config.yaml
num_hidden_layers: 22
norm: "rmsnorm"
norm_place: "pre"
lr_head: 0.0125
max_seq_len: 256
max_steps: 2169
Each number is 500 + 25 x the weight over its row's rms, rounded and kept within 0 to 999. Layers, rows and columns count from 0. Numbers have three digits each. The size before them is the row's rms in percent of the matrix's.

# layer 17 attention output, 128x128, rms 0.188, rows 0-127, columns 0-31
095:549558479520526487466492512488497516488502489510474434524481508488490490434486477513501502456493
110:494504511491476507469486506491453529494514493511557495524472502475482474468479483563525485508483
098:525507486466512510484487505519510473492484497484451474494519531534454528514500525508517493493478
101:568514545552464491479529524532481464467516504510474487502512491485486510480512524479461500511465
096:537508510545522528497520442521526503503469479467529493475519493492487522491511498493469519486518
092:478515472486520505556478474518478538476505488540506504493466501471492499473493587506523496498502
101:474535479489504490522522519513431468462484483520515506501531501499494494560453455518479515516512
093:508480497472489500464497568501478547481558491493491478479503499495465554497511477509513469478509
096:509511512525532483523524488522493487518466501532479555493472474528483451464497494526496497514536
094:497472560484487447483504481504528481528500497502514490516485514531501502508534550473499491538518
104:505498485521521494479497546514521540549521551481477488476464481471486515486499508487501519541477
130:474509520497459506498528462445505524452504499463537500515469503484489459523479505517552500530476
102:494505522499518500515508515505508459517504511476547517481534541498547497513473460510504545525486
098:484506489484487495508501477508512539512446493503523509527476458465453493477533470474531509507494
086:499500463508490542519499531501468506505508485525518480468506452491487517457483505495479518442501
111:502500521535499510511525483485502518526452477567483503481517524474488533544541524464570504505546
109:475505525524473513498489439509538523474440509499527515463486522468535474509489466499522473524508
101:504480504552525527507471467510512462518517480522502500513511495501506541497500515488500431473485
097:500496529487551517468531509483529435528506493465494474457507503470466490467497487490487488479521
101:488488510448498510514484536475456497476478519529504532452492532517499490521495529503524535466487
088:542494483502515476494492558513497531559498483505502492509472519480472472458501501488481508499489
096:541533507484495512482523522544502507493482517487484516542485485500505534512523486494530494481519
099:468537462493492516495444489508472479557492480506477474511489528478500498536496538530479537514541
096:485469509478493532503522495490442536512565501480499492543527506509495518530543540536507530461471
108:525506480535490528522517523493489483458504549488490478504505503504506509413484545504515509470498
097:457458496511520482548488499552503503450496468497515494463533510533469504497547474520490489508495
082:516502444477483481472511514504480475506544489478475494490518476492537473452467542422482494529491
119:542522465513531471457490479493498504500508419458530475453525511497511501495533552472542524508492
098:541502500496467471478514495493510491519451532547512496516534482469511451506468522492497511509517
121:472461484507500493482493507513489523455502485441517522502494564491527507533494494508531500521497
100:498504497510510499472489479523531470458511529570520502447518463452514513486507524495520521546522
092:468528487482531527460507521465516511503518465477517533489494517480499532470504506496480526492485
096:558525493506531488511519482499468511491481507495501449519519483492490472517496449499505555499525
099:478491567503540479554490527556528500462517520483522514502502461486495497501515498510545511516478
090:490480469498457479517519489478529499528489519523515432461502529527460536503462518471521500468489
089:500503463530485531468537533496510483501523529524480510492523464542486495517493511432536521536520
103:480512539487522461543451500530504528520529525488498506502522423495521500447459482525523489470479
089:492503545538545502483484491511458510474510519465520472493496529492504444463467545478521524509533
101:443489496432492464472437531492453534512489503558506510500530520484521457496535459528473499491483
095:526474505511519532501496521484525514462508531496548493489496517534504505515476548517487522541511
101:532463479469454462517539518480487515525495508449463498560517526494477528515523531509487487501533
101:447493450486490475478521529514545498527500484524499525483495494519512503536510450489532455506475
103:485504508497510461516504436515483558505502494456553530545475495519498519498541490484506513475523
097:510453482503519513489510496549468437523526563517502474480507457527539496539448488485522515496512
110:503523478558478467510494478497514485472516452506490490496533508545505527476524516482498529506517
095:498443502477484502506527480488487504480491521510515490517513529505463496472454526500490498495543
097:494542506515491482505512503506502469539485457478504501509469543482490503488491482511473455484489
097:512506502485512516495519477496496462526520462542503463527503515473469488461473540546510499511464
108:488540478470504543524465498504523487457499499497535491539496527540476462529492572488494506510501
100:506506466548493493477473488519448520485512481487452471490463483485490477485465494521483481500533
093:483515494453452533473532469520448520532508526521515505509524491490493517532526521452490474504457
103:490461537573475479450509529483538523487569493499477487535520495437480478479468479516479515496511
093:509431550494493483476504483527482489511521503493467477472467502476493507502454507480495482507511
097:506537517492506517519462466526526500471480504466473525493510547494488505439497494485556486493583
106:492459511508486510525479518506492507480489477502531461515461518490513487489486484477494471520513
095:495439521510542515492507516509512522522512497518488478500511482483471491477473500509488552486488
102:499486515511505501531481489479466479501482521506524521498466474528455531469507531491522512524469
089:523459472485499520489529495483517521500487495486461505505522496490489511476553500538503491496529
097:477528478516505506473550471511485526514476485473515558550515472533473568549459504524477489492484
107:510466439488505492490504503508502470454500514522490556510484446502494517541474467501488522517507
096:516456495515486481507511488470470500497491516511504509537524463515445504476491504496518502502491
096:475484584479473488474475477456511491514509493479486516467512453474461487509501470516487501498521
101:503498518501512494570459480490514533509534477492521531526521482491482507491501492522439495456488
103:492487514535519474499520475477523500533477528473500456477494469494514498501478505472461516464492
105:472479540508529516517518568484527515537457500548514485524464502547465513505501504520499511511480
095:492508495475480461482472480481502530478530479492495479482512552471513494514521495524520526542495
088:520491527502511485529512478486510468490531487520491489508524490518482490512498457489482497468510
110:568491512476510505482499469480484533509473532587470522475509504506444468469528527521517506499460
101:512522515493483455518469503500528520497474510510526495487512487535479497504526486496490470464501
085:546545520522507514519534470528525478457537532521577479506474481495494479495530502478513503419440
114:452512515492494512480506504533489524471511482492513510492481510513489494508520489478487478449465
101:501546533513467536518516483476480531506489514520524474541493493543471511503480531489463503518556
092:534451510483487494479485492527479519501474516484572471446503520483521495497505526483521493484452
093:479495510485509510535492534510502532515496465503484530501476502503516483520509507511476501495497
103:527495478552485511505471513472464493507497508511516541511483524456478499486564470497548477499502
083:495538538452471500439510470483512493507513493472534519487453504504483527514527513451554488533495
093:495516483554514477496494468563492546497490525492501528544489509497527517521471526476478501480487
107:462480507523490438468483543509526509476450496500471499501458489495515503497540488521519494510506
096:502492487534530478462514474477495503478470504494502469479534486519531496490501534474462565530517
099:495491486479545503471481515456478471497558501446481511496508479514528555467499547491520495479540
108:482501536533473507521474474503536486546451488456463496497443475492492459492514469472516557499489
102:477524512506508469513506471563521498459514478496550457503509490483532482509546490491515488456500
106:446459534473502475508473492482457484523527552505448524530481553494479488520475544492476486497517
109:494466486540488460527517492508476533485513454485500461503560477465515467511460517502487498490510
096:505557486535501497446477519492488526498484520460483551471507514527498453469491490534479429514460
105:498532545500466525562550532498494488524513498540534482508494499502521500483449503462481506491512
095:467536526491571521523504504447507533483524493545461471452498477481509533500484519475486496528467
099:491493438481497555482500477503481541471481485510490497517503533470504518527537517498497511492425
097:500486525535474544520492545524505523510438541508506543498514489472512510485538479520482483544500
109:548522480461490509494492517482510552473480518494464475514512539474472513476499488524512548525510
135:457520490524515514460512488498489498495521506524545495507525491509482473491495490453479488473512
102:571479508493531505481512516549506490485509484479519485517500494500507488532504501510468523531483
102:481516471463549521479484461511511531512525512499516514534513510475508504524453510455497521589460
104:478502514508505537505518513481504497469469502525512525485480517511533489516477448546527444518442
086:531538507521528500542519452518466567514541523536522455485478514509503518504517509520464472510499
100:496526495496531480493541481502460487482487524508491471515515545473485496452511468533516524530518
095:514543503520510492528513493489460502489553463513519535468497516529503542494516480519508494527527
089:468535503512486521537514499477483492512531530540482471472475517466473499518524455497489518510523
086:512497513487521512490530494531499492496524516516483477509469509491497516484459488519524535496449
093:487450479524520499488467464494539553491474502533512470472500504497540458502526510549467473514581
097:493492488507469506506514514457493511529502514503520483521540518511438501518522489496529481473510
089:515471515497490490491483483484468483486525494511524553497444500533473493541491509513448477493459
096:552549503512474475539470487504506532495503490515481510462503483495505489467513498503481519522507
108:508487497494519552475501497455488472509517511504479492540537500519521526490527490471517494460500
113:488533545501477516428515512494495509469497506491508494507497467483490527515520506460458480495527
106:522530515451481465498501478472478478544510489471517530445490448484494502493460523496535528501556
093:499483530462529551500485521518515477530522517459485480538542509473542468491549476477505516475534
103:502488525475459465543517523502514517525542530439509550463526518530511518497473521499495500516482
096:523525475486478494485528528553481512536507501540505530518493479466485501517478514505492503510500
103:477556493477469521490533502504456472491497497539481537496484513500481429452545489451520512518503
099:543502482514479509447466515459469479522495427495556494532448516473516483545516497517480545501519
097:462496525529523539481518505490462534504500503490502498506510517514464475488468468456503492519488
106:523505541464518527517466451495503523527488528500476492493496505504499483485531513480510492447466
108:488492495468517507549535482496460483487519489543488501514492486460479529503465516512479499511465
092:482526498511485511505496489487494498505508509528492517488487508508501507462560499487504499448444
090:473528481467518479481509472514519560487509495518467493496488495503531467490545497494515460453550
102:547486509530500502469484491488503493500459536453568507485511527510462494501485480473500475492481
101:483502483540542502516509514457525500495544486520471498527484497488510514545525556541455461502485
102:522512512489504488520520522487508485517547480500484510490506537542515495471495518525489523470460
090:509490516505471492456507532456519477517500467483494507437485487470509481474510534533494513476469
101:500439532498533458482466490469509482514456449512507504507492538472509491505532500487495545469472
098:503470483505518483512487507483547530514520503498507477522457490483490467502520512446532445524488
088:502487534464507508479552490484485536500504544510514436481499509510529494503523524498468466508494
092:515471512513538528489517509524444552518484534508523501499511508453508470490490469515499486518551
096:512504471505454481480526495458511501500448498486488549536497495542501500475513465500490506502478
095:529505485491496474503443543491479525471520541536528484477488439513474506519485478471533511497463
094:460519467518541477476489492493486506533495496488558502468564505504509474502497510535504520459454
145:497516518442496525534501502444470513473471482483453506515548499512521502466501444506483549529477